Weights of a small GPT-style language model, trained from scratch on English Wikipedia: 108M tokens.
Each number is 128 + 32 x the weight over its row's rms, rounded and kept within 0 to 255. Layers, rows and columns count from 0. The size above them is the row's rms in percent of the matrix's.

# layer 5 MLP down (transposed), 384x96, rms 0.433, rows 198-233, columns 0-95
size [101  79 119 108  92 106  91 124  99 104 107  93 107 106 103 103  90  91  88 109  97  87 123  97 105  76 107 128  88  85  92  97 103  93  85 102]
[[ 90 165  70 158 125 133 128 154 146 125  80 166 112 124 111 132  92 114 163 115  99 136 129 181 102 145 144 107 147  94 161 143  49 122  75 190 185 124 192 115 149 110 110 130 108 107  95 112 103 153 142 100  94 235 153 138 118 122 203  93 128 169 116  97 151 157 131 158 104 123  81 101 158  81 163  88  87 143 124 114  79 115  89 149 136 156 118 102 121 117 134 140 125 158  67 151]
 [142 122 136  55  91 118  65 109 130 132 107 158  70 184 125 148 154  86 116 126 163 116 156 121 166 132 159 189 136 172 109 165 142  98 153 133  93 164 133 101 115 103 101 161 122 163  98  51 122  96 150 124 131 107 115  92 153 119 121 130  97 163  95 160 100  72 112 179 104 201 137  80  72  99  85 171 113 103 116 104 108 129 136 121 120 142  76  70 145 153  65 120 131 121 163  80]
 [ 86 130 149 119  93 107 199 145 164 115 124 130 185 147 156 145 173 150  94  80 170 106 118 115 134 169 102  98  47 136 111 116 158 182 150 146 134 145 135 165 127  75 139 121 124 172 111 137 139 124 119 152 150  98 114  80 119 153 108 113 117 102  81 142  13 136  83 127 140  69 152 179  74 179 113 147 164 140 122 109 106 107  98 168 145 139 138  67 153 117 100 107 167 170 137 125]
 [148 206 124 111 128 106  38 129 113 135 152  77 141 120 140 144 156 124 153 135 158 131 207 142  90 108 142 153 154 132 169 198 130 129 127 128  98 197 116 112  89  65 104 112 140 127  96 132 115 118 139 121 142 208 121  71 129 151  86 120 102 131 104 105 115 152 109 130  98 126  91  79  81 107  77 153 180 128 102 115 121 146 121  91 123  72 112  83 137  58  97 100 122 108 113 175]
 [187 138 154 141 151 142 188  97 133 120 141  81 163 186  99 130 115 164 152  99 135 147 160 178 141 142 135 169 179  90 142 106 131 124 100 128 111 131 101 151 138 104 151  92 165 101 183 129 141 165 148 125 194 153 167 146 138 121 145 111 184 157 117 131 121 232 130 145  98 114 111 103 113 142  95 109 152 142 109 153 183 168 148 143 146 159 226 105 135  87 180 167 162 168 150 102]
 [108 125 122 115 128 144 133 162 105 177 150 115 122 140 139 146 190 159 105 146 103 105 165 104 125 123 121 140 125 139 129 106 216 102 136 158  81 175  97 154 159  92  84 126 102 123 128 157 182 202 135 114 183 120 120 125 133 104 108 129 102 140 137  93 158 192 107 125 103 135 132 206 118 151 133 112  67  82 154 199 126 116 210 102 131 112  82 126  89 174 117  77  82 126  72 147]
 [ 79 122 139 148 159 163 133 151 159 112 153 142 134 115 109 184 115 142 128 151 155  89 109 127  79 109 109 103 113  94 105 121 101  32 135 141 139 159 152 165 136 175 140 120 144  96  92 134 143 140 151 149 141 142 146  76 227 139 176 129  84 108 149 119 169  37 164  64 147 172  93 119 160  89 133 143  75 180 144 160  95 133 125 184 165 152 141 151 150 119 122 167 131 133  91 149]
 [113 142 185 128 138 139 104 171 148 177 158  85 114 138 123 143 108 125 140 133 122 122 209 163 134 130 137 117 133 126 163 226 145 150 127 112 125 144 133  95  98 111 170 168 136 136  79  49 161 104 111 142 153 128  52 129 132 130 114  94 144 131 146  90  75 193 184 143 148  98 156 154 105 105 142 108  82 131 141  74 136  87 158  81 135 187 143 157 128 155  95  81 187 139 125 166]
 [145 117 173  69 136 154 141 121 132 151 135 106 190 151 127 202 110 103 200 106 138  94 192 175 132 145  80 120 136 176 110 128 120 137  93 132  67 202 147 138 166 141  95 103 168  47  83 127  90 217 148  93 128 160 155 163 134 111 115 105 128 132 141  96 128 131  73 111 116 148 123 155  76 128 122 120 161 104  82 112 152 104 158  95 168 122 143 112 160 130 157 123  90 125 113 117]
 [151 144 131 146 103  83 169 114 123  87  96 113 131 135 139  88 106 167 160 145 156 135 180 193 188 122 117  93  81  97 140 116 115 171 116 123 113 168 150  87 116  87 129 187 143 143 127 149 106 102 157  77 134 149 112 201 193 115  67 127 148 121 126 168 125 135 131 101  90 121 129  96 123 151 109 201 140 119 161  99 161 181 170 175 112  37  97 188 138 172 122 135 123 126 144 151]
 [185 123  99 127 138 113 108 192 111 136 189  73  55 124 118 163 153  65 122 131 161  96 204 143 151 114 161  80 117 103 143 167 126 125 125 111 138 166  92 126 106 155 118 181 150 143  72 163 155 128  87 115 157 138 142 165 105 105  84 157 110 108 112 111 167 129 162 173 169 122 136 118  75 138  80 139 126 173 133 147 104 120 127  55 161 127 131 126 124 147  95  68 181 149 191 122]
 [116  80 116 106 136 132 193 118 194 111 114 165 173 173 152  81 101 158 158 136 130 111 162  83 132 131 127 120  88  99 159 133 175 110 168 189 129 184  96  35 105 126 142 135  97  98 194 203 146 143 172 122 138 143 127 208 172 148 121 130 128 146 128 108 105 127 149 144 118 137 152 128 177 114 137 132 120 129  80 122 105 142 194 136 138 127 163 157  89 102 145 178 109  98 128 170]
 [148 188 129 194 105 108 129 162 112  69 126 144 189  78 105 175 115 160 129  88 140  87 113 161  38 145 126 136 143  91 171 124 137 160 152 103 137 139 153 149 111 122 153 101 116 147 164  51 135 109 144 104 105  72 151 175 156 110  77 122 146 118  91 119 146 132 131 112 139 194 110 119 134 108 121 137 126 142  89 136  97 122 109 153 136 192  80  85 148 199 111 124  74 139 110  68]
 [139 142 102 118 120 109 130  71  74 141  68 120 138 128 149 170 132  75 118 120  94 122 136 122  53 203 188 168 127 150 131 105 136 133 138 112 122 143 172 143 157  59 174  83 120 127  80 125 165 173 105 106 130  92 134 125 175 127 180 131 168 118  91 107 163 118 159  98 168 131 118 206  75 103 118 142 141 205 123  88 105 174  93 138 144 143 146 147 112 173 158 151 127  97 160 122]
 [122 141  68 127 146 142 100 193 141 110 114 114 107 151 134 107 126 153 171 163 106  92 115 145 129 115 203 129  97 104 118  91  89 136 129  73 139 118 176 104 102  93  77 115 144 105 151 126 149 202  84  98  90 141 125  71 127 192 165 167 122  76 134 131 159 132 128 192 175 172 146 133 189  83 124 101 112 164 121  89 174  96 122 127 189  93 175 113 109 141 126 118 108 108 126 187]
 [ 44 174 144 123 103 119 176 120 146 143 133 146 150 161 149  97  91  93  88 171  86 119 142 181 165 174 141 150 144 134 110  89 114 120 143 100 160 203  89 193 174 169 131 148 139 125  80 189 126 113 101 103 156 139 127 144 195 171 136 147 152 124 131  98  92 148  97  96 122 160 122 121 137  93 144 183 158  69 152  87 159 150  76 128  76 115 111 168 125  94 139 137 137  88 105 162]
 [109 100 105 157 115  95 124  88 120 127 100 129 158 162 106  99 113 158 109 117 148  97 170 154 137 127  87  97 153 177 162 109 114 120 181 132 168  77 184  64 113 129 204 130 134 103 149 168  67 133 160  72  77 113 128 151  98 119 120 141 168 141 184 152 103 116 143 130 139 144  63 179 161  99 150  66 139 139 161 140 166 151 123  78 191 111  94 139 131  48 121 136 127 135 171 145]
 [ 69 215 155 137 133  94 142 177  77  67 146 154 126 116  82 179 125 113 108 149 112 119 145 119  77 128 105  73  91 133 211 119  96  68 138  99 115 135  84  95 123 115 139 159 118 107 122 145  84  74 148  91 148  95  87 122  88  93 143 126 137 150 181 128 112 128 134 152 150  87 102  93 117 127 120 192 138 144 111  83 179 160 135  97 159 149  97 168 154 100  86 137 109  91 105 153]
 [138 108 142 111 150 171 120 139  14 111 110 120  77 115 168 137 147 116 140 179  49 161  82 110 135 121 143 148  70 115 130  72 111 139 136 150  86 137 190 107 150  80 129 172 158 109 130 111 177 141 119 105 141 102  93 134 144 117 118  88  94 175  93 165 143 164 106 186 125 111 127 167 178 167 154 144  94 129 121  96 157  95 157  81 137  98 101 142 112  56 145  98 134 101 137 155]
 [155 141 124 111 174 122 160 161 124 130 116 116  96 109  80 167 107 172 169 168 118 136 162 124 133  75 106  67  91 127  73 200 159  99 150 124 135 144 100 105 103 124  96 137 155 143 225  94 145  71 133 131 162 104  82 142 168  89 117  40 134 129 118 104 163 131 101  98 146 118  63  89 138 159 100 143  69 145 139  83 144 107 156 118  97 146 142  93 137 107 127 135 191 134 162 121]
 [132 173  96 146 150 167 149 146 174  96 149  99  56 149  70 139 127 200 109  99 139 100 165  95 128 120 112 190  95 128 127  94 141 159  70 124 140  85 130 172 123  95 170 135 158  88 160 167 114 140  85 138 155 176  90 118  93 170 144 127 125  77 171  85 112 149 166 148 122 113 151  87 144 153 110 165  99 125  88  82 102 125 110 141 152 115  85  67 121 145  43 150 133  92 120 144]
 [121 130  98 153 127  91  59 143  90 163 129 103 118  40  97 157 110 106 138 143 130 150 102 145 104 132 132 141 169 155 106 122  74  95 161 165 154 132 157 152 111 125 143 121 169 168 139 110 133 152 167 129 154  82  92 192 109 152 188 168 108 127 175 135 103 154 166 181 141 213 118 131 165 125 185 168 138 137 105 146 147  92 127 157 207  77 147 104 120  94 152 129 163 145 120 183]
 [129 129 101 120 118  96 169 101 156  97 152 182 124 112 134 151 152 132 186 142 137 152  77  87 181 136 123 131  99  95 119 184 154 135 151 104 139 151 108  77 192 155  66  79 176  99 196 125  93 109 171 212 170 105 117  76 155 103 152 162 115  99  51 135 128 164 114 125 169 155 154 114 153 135 147 122 125 118 110 100 146  90 194 110 154 128  91 127 130  99 104 136 113  91 100  89]
 [138 115 178 176 147 141  71 153  78 128 112 154  98 116 112 168 151 112 202 142 156 160 192 108 138  80 133 124 124 118 181 114  93 152 119 148 119 104 116 118 106  90 143 170 141 164  82 174 146 184 149 164 113  93 139 171 140 104 169 178 124 108 173 180 152 162  92 121 145 161 169 111 170 115  89 169 160 120  41 141 113 174 139 147  98 161 120 164 134 163 137  92 130 128 151 186]
 [160  92 144  99 139 216 140  86 107  91 101 108 137 166 130 115 162 173 129 199 135 166  89  76 106 132 167 144 132 144 151 170  50 136  77 132 177 113 101 146 119 200 138 140 119 159 102 159 152 116  80 142 139 136 154 129 136  59 129 133 103 126 126 156 153  66  86  61 133 155 190 126 166  97 124 114 119 138 139 161 152 112 103 120 172 129 126 164 121 139 124  92  86 112 107 179]
 [106  78 125 190 125 110 137 139  73 116  82 156  98 100  97 117  87  50  96 205 103  89 131 160 144 105 133 105 119 164  86 129 108 141 133 147 186 152 114 101 123  79 126  99 110 159 145 135 111 120 145  84 120 121 144  73  86 123 193  97  93 119 134 132 109 108 150 103 121 112 113  80 183  62 140 134  79 109 119 104 168 134 157 183  92  86 176  78  72 134 135 113  91 121  95 118]
 [196 166 120 120 133 115  99 136 103 105 144 125  85 101 222 128 154 141  78 136 108 146 159  65 195 153 156 144 136  88 138 111 146 183 181 150 131  99 130  78 133 130 171 116  59 148 163  97 120 128 159 137 134  88 146 132 126 101 108 162 129 104  62 146 117 116  72  93  82 156 114 129  73 140 131 101 171 107 117 168 126 122 179 127 127 145 124 179  91 139 170  72 110 128 175  94]
 [166 131  74 151 141 151 173 169 109 177 158 120  95 147 158 174 126 105 123 126 131 102 147 111 153 171 171  88 127 152  84 156  85  61 143  96 104 106 148 149 144 137 151 124 139  52 142 194 138  76 105 166  82 143 150  81 135 148  93 134 153 156 116 129 160 134 170 174 155 112 130 122  98 102 133 126 128 137 167 166  56 120  91  97 122 146 147 110  78 138 126 169 186 103 107 216]
 [146 196 106 134 119 155  88 149 102 162 121 131 156 128 109 119 114 181 138 116 110 158 158 146 161 142 115 114 168 142 106 143 108  84 101 181 148 124  83 119 124  97 167 148 130  84 155 177  84 165  48 110 156 135 187 121 119 121 117 112 137 121 162 101 204 145 142 218  91  75  86 173 110 111 140  83 133 120  66 141 144 159 118 126 152 137 184 106 165  77 142  74 157 102 142 125]
 [112 124 136 171 118 106 179 154 179 105 165  92 123 210 136 125 150 173 153 135 123 139 112  96  67 110 140 166 151 186 117 114 129 114 144 128 115 194 146 150  93 103 119 117 185  95  88  75  51 118  71  83 161 174 104 136 128 143 130 131 137 158 175 102 122 123 141  59 128  70 105 155 119 132 119  95 102 173  86 127  91 167 115 146 108 140 159 163 110  87 137 184 148  80 126 119]
 [102 179  95 110  95 187 194  87 180 138 144 183  97 117 161 199  80 135 141  58 121  67 124 118  91  90 123 154 136 149 134 150  93 108  87 129 126 220 149  91 101 147 122 127 109 103 156 105 104 174 148  97 133 111 126 169 111 109 134  93 109 143 162 139 137 153 156 120 217 128 143 145 134 151 142 139 132 140 144 180  98 110 104 134 114 134  73  89 123  87 103 113 107  92 158 161]
 [145 108 169  98 184 194  96 119  92 169  80 107 148 171 102 158  80 125 154 129 124 150 102  80 170 123 148  81  80 200  52 139  83 194 129 132 147 111 108 141 151 143 162 131  71 134 109 121 148 161 126 168 122 120  75  76  92  67 137  74 152 175 105 115 129 102  90 124 168 139 132 175 168 131 102 139 148 136 145 128 137 104 102 106 106 116 152 129 170 177 143 137 101 157 154 111]
 [152 101 118 123 162 148 101 108  80 139 120 185 126 115 104 131 113  92 159  79 142 134 110  74 116 108 112 163 147  94 168  91  93 180 184  98 136 128 174 128 140 147 107 141 147 182  93 116 133 187 149  98 143 102  73 132 104 128 125 172  61 146 123 110 127  54 151 110 111 152  71 145 183 113  90  86 148 154 176 109 134  81 102 143 142 205 163  98 127 136  85  90 144 186 101 143]
 [125  88 140 158 127 143 128 161  89  99  73 132 127 113 129 188 159 104 148 121 176 158 155 127 152  83 136 150 199 113 152 136 144 135 185 109 211 154 135 127 145 134 141 163 128 149 139 127 116  94 160  87 112 100 155 199 105  67 138 119 134 106 150 134 131 153 129  90 151 136 128 149 132 107  85 166 159 145  66 143 156 139 148  46  88 206 115 126 132 196  78 130 157 164 105  80]
 [133 119 118 157 108 132 160  61 120 127  91 165 103  30 118  93 135  92  73 172  97 127  95 146  87 110 151 156 156 101 116  99 124 112 158 131 158 149 127 101  63  93 101 128 137 101 104 101 202 156 115 119  88 154 158 127 154  58 120 127 137 144 166 130 176 150 152 110 105  47  90 150 115 131 124 131 124 101 152 142 169 167 143  80 178 115 126  97  59 147  97  93 125 103 112  86]
 [109 172 139 130 106 118  89 204 114  78 147  85 127 149 151 113 132 112 135 150 110 121 124  86 129 124 149 160 189 120 131 101 174  72 123 174 116  84 156  95 137 123 146 137  88 109  90 158 138 138 138 101 104 116  54  90 121 153 122 193 123 121 167  69 108 159 188 161 154 104  46 113 112 100 111 147 130 137 193 141 133 139 135 139 203  55 127 153 103 133 158 143 154 141 185 119]]
# layer 5 MLP up, 384x96, rms 0.476, rows 199-234, columns 0-95
size [105 103 130  95  98 116 117 102  95 105  90  95 105  87  98  82  89  92  99 109  99  91 130 101  98  98 107 115  93  85 112 118 100  81  94  95]
[[115 105  96 102 138 135 170 130 147 152 127 180 164 108 122 103 152 113 146  51 134 140 171 127 126 102 143  86  90 136 152 139  80 131 173 105 131 150  96 128 163 114 137 155  50 104 200 106 102 143 110 188 124 158 164 151 171 118 135 138 109 148 123 104 178 156  91 137 141 200  91 178  29 172 155 116 139  98 104  70 140 147 168 125 127 136 115 126 122  70 148  75 107 156 155 130]
 [127 162 114  86 126  81 200  86 115 146 143 125  79 139 125  98 124 143 126 124 135 139  83 152 137 189  67 108 109 101 127  66 154 178 153 150 201 176 111 196 124  93 149 107  66 208  84 150 109 116 108 140 144 128 135 125  67 142  98 137 132 134 101 221  86 147 154 115 125  90 153 168 142 120  90 139 113 111 116 130 159 121 125 148 148 166 145 156  91 138 118 116 110 184 112 123]
 [ 55  80 127 106 129 135 108 146 178  94 129 145 128 129 136  80 103 199  95 111 104 116  76 102 148 166  87  97 151  83  92  77 103 133  78 170 132 108 111 123 193 178 134 111 105 129 144  68 154 131 113  87 173  79 148 142 167 139 101  73 143 123  93 127 139 117 136 137 177 115 178 160 171 173 131  69 151 154 163 160 132  94 148 148 125 145 110 147 133 192 106 184 142 147 133  99]
 [110 105 141 135  87 109 128 140 163 130  95 171 148 147  71 134 171 144 133 113 128 138 151 113 103 185 146 167 121  78 137  57  80  93 136 154 137 111 182 157  45 120 110 105 174 138  64 119  92 137 159 168 156 145 125 167  95  84 188 130 200 156 111 113 140 175 105 109 146 145 130 150 136  79 111 107  89  85 136 118 160 131 116 180 102 143 138 102  78  97  65  73 144 129 118 104]
 [ 45  59 120  56 104  79 134 138 175 163 148 100 132 131 134  83 115 107 113 101 130 109 126  92 145 127 136 120  88  97 118  77 163 144 109 133  73 145  89 188 169 128 114 141  81 168 129 129 118 116 149 146 151 162 130 161 162  98 143 125 146 176 148 173 181 114 119 179 104 132 101 112 116 194  85 155 140 141 147  82 123 103 144 117 146 236 124 121 146 110 171 108 129 110 166 105]
 [170 144 102 123 108 108 153  88 197 186 141 167  88 150 158 129 167 120  70 168 126 166 117 134 131 199 141 172 139  95 139 173 188 109  77 174 135 127 135  96 168 114  58 131 137 112 105 130 122 113  99 147 159 101 155 117 170 153  99 101 176 112 148 170 132 193 123 117 106 150 156 131  79  99 132 116 102 101  86 127  62 130  87 136 128  82 112 117  99  70 121 149 161 184 152 130]
 [183  81  83 150 134 134 169 130  95 170 116 108 145  92 132 133 138 158 122 133 183 121  84 200 145 164  54 167 113 126 178 113 138 149 155 103 148 122 108 120  95 134  94 135 116 116 134 111 169 184  86 129 121  83 181 103 120 134 131  87 164 167 107 127  98 111 104 137 167 102 129 125 134 171 173  60 111  94 179 111  74 149 167 140  64 120 136 179 151 103 110 153 130 140 102  46]
 [157 174 136 110 211 161 115  95 120 165 109 109 177 180 123 120 100 137  64 152 117 164 126  76  65 115  96 173 129 114 120 101 113 162 174 131  82 138 116 136  60 137  77  96 110 140 177 151 193 124 123 120 131  73 133  94  82 114  76 124 161 142 109 101  67 114 152 174 161 151 162 125 149 132 163 134 105  93  90 105 173 147 164 122 113  70 172 106 117 126 125  94 124 154 145 144]
 [166 122 130 144 146  91 135 158 108 171 126 103  89 173 155 123 100 127 113 105  98  34 111  52  84 147 116 104 137 166 181 176 178 116 120 129 115 132 156 152 202 132 110 112 133 146  72 127 147 121 117 185 145 140  85 117  57 112  64 172 118 127 152 110  74 144 133 165 100 135 112 128 123 135 156 135 129  88 118 122 169 141 104  84  99 213 153 125 142  83 105 102  90 134 143 157]
 [169 148 107 102 125 182 183 115 138 153 109 122 184 147  56 197 137  82 138 104 132 208 174 118 119  92 134 128 134 139 151 185 131  83 162 168  79 133 105 132 138 125  85 100 168 115 158 127 160 155 164 181 150 136 161 123 118  95 114 185 136 115 141 110 160 151 125 106 117 162 100 126  83 152 127 143 121  95  53 127 164 171 155  96 152 140 109 132 134  63  81  81  93 131  85 139]
 [111 116 163 115 107 106  78 154 117 139  46 115 132 176 102 197 131 182 132 110 110 100 183  90  79 101 101 109 108 158 175 115 130 186 111 172 130  43 119 114 181 116 213 203  74 172 134  99 144 119 143 140 125 110 141 121  78 155  90 120 118 143 142 139 132 125 126 186 115 128 117 149 135 164 135 111 118 106  95 140 117 162  89 147  63 136 107 113 122 173 109 129 140 146 139 158]
 [175 141 116 110  87 158  94 169  86 122  66 138 106 124 133 154 148 126 114 110 124 146  74 155 112  99 149 120 154  88 182 142 151  72 156 101 131  93 103 142  78 216 122 166 134 133 126 165 128 143 102  95 120 110 109 169 149 122 118 135 124 101 130 125 151 147 154 181 141 123 139 108 216 132 138 140 175 159 125 154 164 140  90 183  35 111  69 133 112 154 128 146 146 150 179  57]
 [144 154 164 132 168 120 133 140  90 124 116  83 124 140 190 157  96 183  90 132 125 115 140 101 139  87  77 138  83 175 168 136 153 148  68 127 100 122 130 106 146 102 171 158 136 141 103 109 158 105  60 129 144 106 115 103 125 172 165 100 110 162 118 159 186 133 185 102 173 181 139 124 123 140 123 191 126 141 128  76 124 143 103 108 177  90  65 177  53 158 204 112 134 117 134 141]
 [ 89 124  92 117  98 150 135 124 145 199 120 190 101 130 119 137 132 125 221 163 106 132 138 160 118  88 151 114  66 101 156  99 133 150 120 168 119  84 146 107 123 158 135 143 153 148  84 108 160 107 112 102 127 110 149  81  51 131 141 127  99 100 104  99 104 159  94 114 153  64 153 126 168 105 126 201 114 149  59  89 144 116 162 121 139 109 160 157 163 171 157  81 148 195 128  84]
 [174  48  93 100 128 154 134 130 137 123 140  62 103  98 173 147  80 214 113 143 138 206 164  87  87  70 143 131 156 111 144 146 120 170 145 149  98 125 126 136 104  96 121  92 113 141 158  67 142 184 103 165 110 123 162 121 104 129 141 152 137 158 177 119 136 111 196 123 134 148 167  96 102 110 163 129 127 187 122 135 118 125 158 174  99 157 170 128 153 139  88  87  80  81 132 112]
 [161 111  79 139 150 148  89 115 147 138 152 119 115 101  86 123 150 145 122 115 145 123 173 176 107 145 130  10 147 113 152  94 153 133 204 151 133 113 151 174 127 124 133 140  95 137  90 105 197 137 133  86 164  88  87 168 102 119 111 121 166 149  86 121 177 149 137  98 115 151 161 161  74 166  87 142 106  90 172  66 108  85 134 140 107 166 193 110 106 158 160 140 145 126 138 176]
 [ 78  95 122 177 137 129 106 142 122 142 139 117 202 126 127 135 129 103 104  69  94 139 165 111  97  97 139 161 127 115  52 137 107 127 125 143 109  75  94 149 138 101  99 124  95 198  79 148 176 156 125  93  66 163 105 124 130 178 149 155 165 169 118 133 146 132 147 154  76 124 180 150 141 130 115  92 113 163 143  98 104  59 121 107 108 178 132 194 136  66 164 145  92 100 116  67]
 [ 78 156  87  81  92 158 117 100 173 138 102 156 131 142 122 124 167 134 166 113  81  96  91 143 124 108 177  85 160 191 122 167 151 135 175 144  97 149 104 133 123 154 126 103 123 151 130  52 114  83 137 114 130  83  96 147 111 107  66 148  72 162 174 124 110 119 132 131 119 148 138  44 124 178 141 168 136  80 127 171 116 184 102 197  95 147 120 181 140 142  69 113 151 101 131 133]
 [164  79 107 141 151 152 142  87 148 166 134 156 119 132 122  67 155 186 122 144 105 170 123 135 146 134 177 140 136 122 154 154 110 197  91  95 131  82 136 113 156 183 167 144 158  97 137 158 155  34 133 127 115 107 108 138  83 125 134 114 110 163 151 178 167 156 120 140 175 103 113  82 130  86  90 138 138 127  77  71 178 106  74 138 149 143 105 146 148 117 124 205 197 146 164 122]
 [135 142 134 102 107 154 121  65 183 165 103 160 132 148 128 105 143 149 195 130 111 143 120 122 118 149 126 122 134  73  89 138 156 104 134 120  94 174  91 140 108 161  92  53  86  88 149 103 160  18 111 103 193 154 150  82 154 164 119  89 128 162  92 113 143  41 172 126 120 151 156 136 137 115  89  85 122 119 130 125 116  89 123 128 148 107 176 107 183  83 117 149 158 112 122 114]
 [120 127 110  73 128 160 102 135  87 239  97 126 123 178 103  85  92 111 108 144 140 146 125  77 112  68 136 101 126 108 159  89 133 136 138 163 132 138 110 135 154 140  85 136 124  78  79 163 172 132 141 172 162 149 116 109 154 105 147 116 114  59  98 131 171 138 171 173 134 129 126 178 153 169 173  68  53  84 120 112 125  98 158 122  93 119 186 151 182 104 135 120 145 146 147 124]
 [107 115 173 130 140  95 188 132 128 162 121 128 170 110 178 133 141 164 155 154 164 202 151 161 124 126  98  91 165  95 172 167 108 149 137 102 139 136 138 137 104 173 131 143 164 137 109  98 155  86  53 127 160  84 203 101 137 179 112 109 139  53 127 115 103 159 106 148 172  88 157 153 133 123 115 117 111 148 104  88  71  84 166 118 124 144 122 105 132  95 154  62  61 122 109 174]
 [186 156 131 153 118 120 128 137 156 117 110 153  98 181  91  86 123 146 155  86 114 116  95 121 105 148 131 144 133 134 118 231  60  92 150 126 149  91  66 134 134 126 141 134 136  99 171 152 121  75  95 180 157 141 131 130 144  22 123 120 146 150  95 133 163 153 157 129 128 102 129 145 122 103 166 109 115 166 163 119 138 110 152 193  96 204 116 145 152 160 117 112 130 170  64  86]
 [ 78 151 164 117  69 100 139 134 114 114 120 148 124  91  83 111  96 158 106 121 212 120 118 142 176  98 142 110 182 105 139  94 149 139  71 125 132 162 127 134 147 143 152  85  79 104 111 135 132 137  91 109 178 143 180 195 108  94 136 125 130 133 130 188 176 159  94 140 150 124 140  94  97 117  78 145 159 108 188  80 123 137 175  71  96  72 158 135 124 143 130 114  44 168 134 159]
 [137 123 126 178 143 144 145 154 118 147 167 105 127 116  82 143  61  82 143 105 128 116 176 100 128 115  80 105 137  99  74 173  73 164 146  93 140  98 118 203 155 166 142 131 133 126 124 165 117 153  93 129 159  99 130  81 173  75 143 111 113  84 118 174 104 111 140 138 124  53  76 209  91  85  98 135 102 139  97  85 150 146 146  81 107 136 125 155 173 159 152 117 141 175 159  81]
 [154 140 158  90  70 120 136 111 110 134 128 149 135 128 139 131  83 118 122 175 128 153 163 119 123  54 170 166 151 137 172 148 105  78 134 121 112 124 170 173  94 172 123  55  92 123  81 116 179 159  95 109 161  87 164 112 128 108 148 136 157 143 192 110 126  73 123 134 159 109 119  76 163 113 133  55 167 128 108 168 123 112 157 150 123 133 138 128  30 179 142 115  85 142  75 101]
 [107 128 142  80 117 124 165 103 139 128 137 120 141 156 165 119 141  69 134 204 106 157  91  89 123 172 162 167  85 133 127 147 126 126  92 103 143 110 130 120  91 171 122 137 192 210 144  84 113 157 137 154 152 114 120 132  78  93 117 139 182 170 146  87  58 163 132 109 102  73 164 125 154 143  83 138 107 128 111  75  92 106 118 128 139 170 166 152  98  73 171  57 114 108 148  83]
 [125 106 164  32 106 154 134 150  81 107 180 134 123 148 165  66  72 129 112 190 136 121  97 189 125 128 186 147 137 164 152  95 123 155 143 107 135 152 102 121 160 185 117  84  71  99 106  97 170 100 107 112 131 117 157 112 124 119  94 190  86  92 149 120 135 117 133 110 168 143 138 177 142 133 169 135 125 156 182 125  78 158  85 148 128 139 164 174 117 161 122 164 130 147 199 146]
 [112 123 189 159  75 156 149 122  88 124 138  86 112 126 172 108 146  90 170 120 137 161 150  94 123 117 106 146  74 176 147 101 123 147  95  85 128  86 116 131 127 127 125 182 127 182  96 144  83 137 132 115 113 133 160 216 126  94 139 122  77 112  58 135 189  92 152  86  88 127 142 114 138 132 144 131 126 127 135  92 120 170 137 129  80 136  85 123 131 140 164  88   5  95 116 140]
 [126 167 219 159  95 103 130 125 154  85 108 164  92 114 175 134  69 164 140  97 135  96 156 202  92 124 142  85  63 132 112 158 113 109 160 111 138 164 123 163 100 143 148 106  98  78 111 146 127 179 132 179 113 129 187 123 109  82  87 124 133 105 157 117 127 108 112 120 140 122 132 137  90 171 180 139 138 108 125 122 152  86 116 189 114 102  32 148 149 115 140 119 174 141 143 183]
 [136 182 155 130  84 122  99 145 202 112 129 121  91 122  52 100 104 117 154 151 109 154  90  66 143 123 133 112  66 130 112 162 131 126 174 144  98 123  97 225 160 100 140 175  96  90 160 122 115 128 145 183 109 117 122 154 108  85 150 145 108 177  95 148 146 142 137 108 121 181  97 174 118 141 117 209 128  75 100 133 149 177  73 169  95 142 128 134 133 132 157 119 122 176 109 136]
 [153 118 130 117 170 111  84 108 136 145 139 111 123 137 120  99 159 139 113 145 143 165 106 129  95 123 122 117 142 105 211  98 132 180 127 161  74 119 171  50 124 128 100 138 111 171  81 160 161 140 169  68 116 106 110 118 123 100  73 145 144 170  93 176 173 194 149 131 136  78 175 161 116  84  47  94 135 154 118  94 127  99 162 168 103 123 127 120  91 141 107 176 102 197 163 126]
 [ 90 121 162 163 137 120 142 180 121 164 165 168 138 187 130 121 146 184 110 179  98  98 141 106 101 130 136 149 104 119 174  83 153 153 133 153   7 183 163 157 129 162 111  70 104 117 152 148 136 122 143 138  96 124 108 109 126 141  93  86 160 143 121  86 108 116  97 172 192  95 144 140 129 123 130  98 130 111  74 146 179 165 118 115 178 121 118 108 114 142 156 113  78 147 175 194]
 [111 137 144 122 130  93 119  83 137 169 160 126  54 100 108 142 116 169  75 103 131 206 107 115 154 120 108 135 129  91 118 126 138 165 137 179 193 116 102 151 136 153 112 135 131 139  57 100 113 102 135 152 169  97  97  80 161 147 137  86 149 129 162  82 131  84 114 167 139 164 171 129 115  84 143 108 176 139  80 102 171  96 111 123  60 213 118 140 183 103  99 109 139 128 154 181]
 [180 180 104 119 152 125  84 166 177 158 123 137  97  56 156 111 100  79 114 152 161 176 101 147 136  98 127 126 129  88  77 105 173 127 153 124 132 136 101 114 171  88 136 119 137  82 103  98 117 137 148 107 104 151 137 107 113  78  85 157 183 138  76 119 140 160  95  87 129 121 210 107 122 112 121 177 138 128 141 119 191 138  59 103 100 147 135  91 134  60 138  81 130 180 157  89]
 [107 107 143 100 101 138 138 143 116 143 106  95  88 112 164 126 117 110 155 104 136 108 117  95 169 120 138 131  66 170 204  87  85 179 201 108 126 130 100 133 125 138 121  93 156 104 123 164 130 107 104 122 150 119 130 168 144  71 166 211 103 124 184 181 106 116 105 167 137 134 128 172 148 177 136  38 145 101 115 125  67  77 147 166  59 135  87 154 129 128 165 108 122 130 142 156]]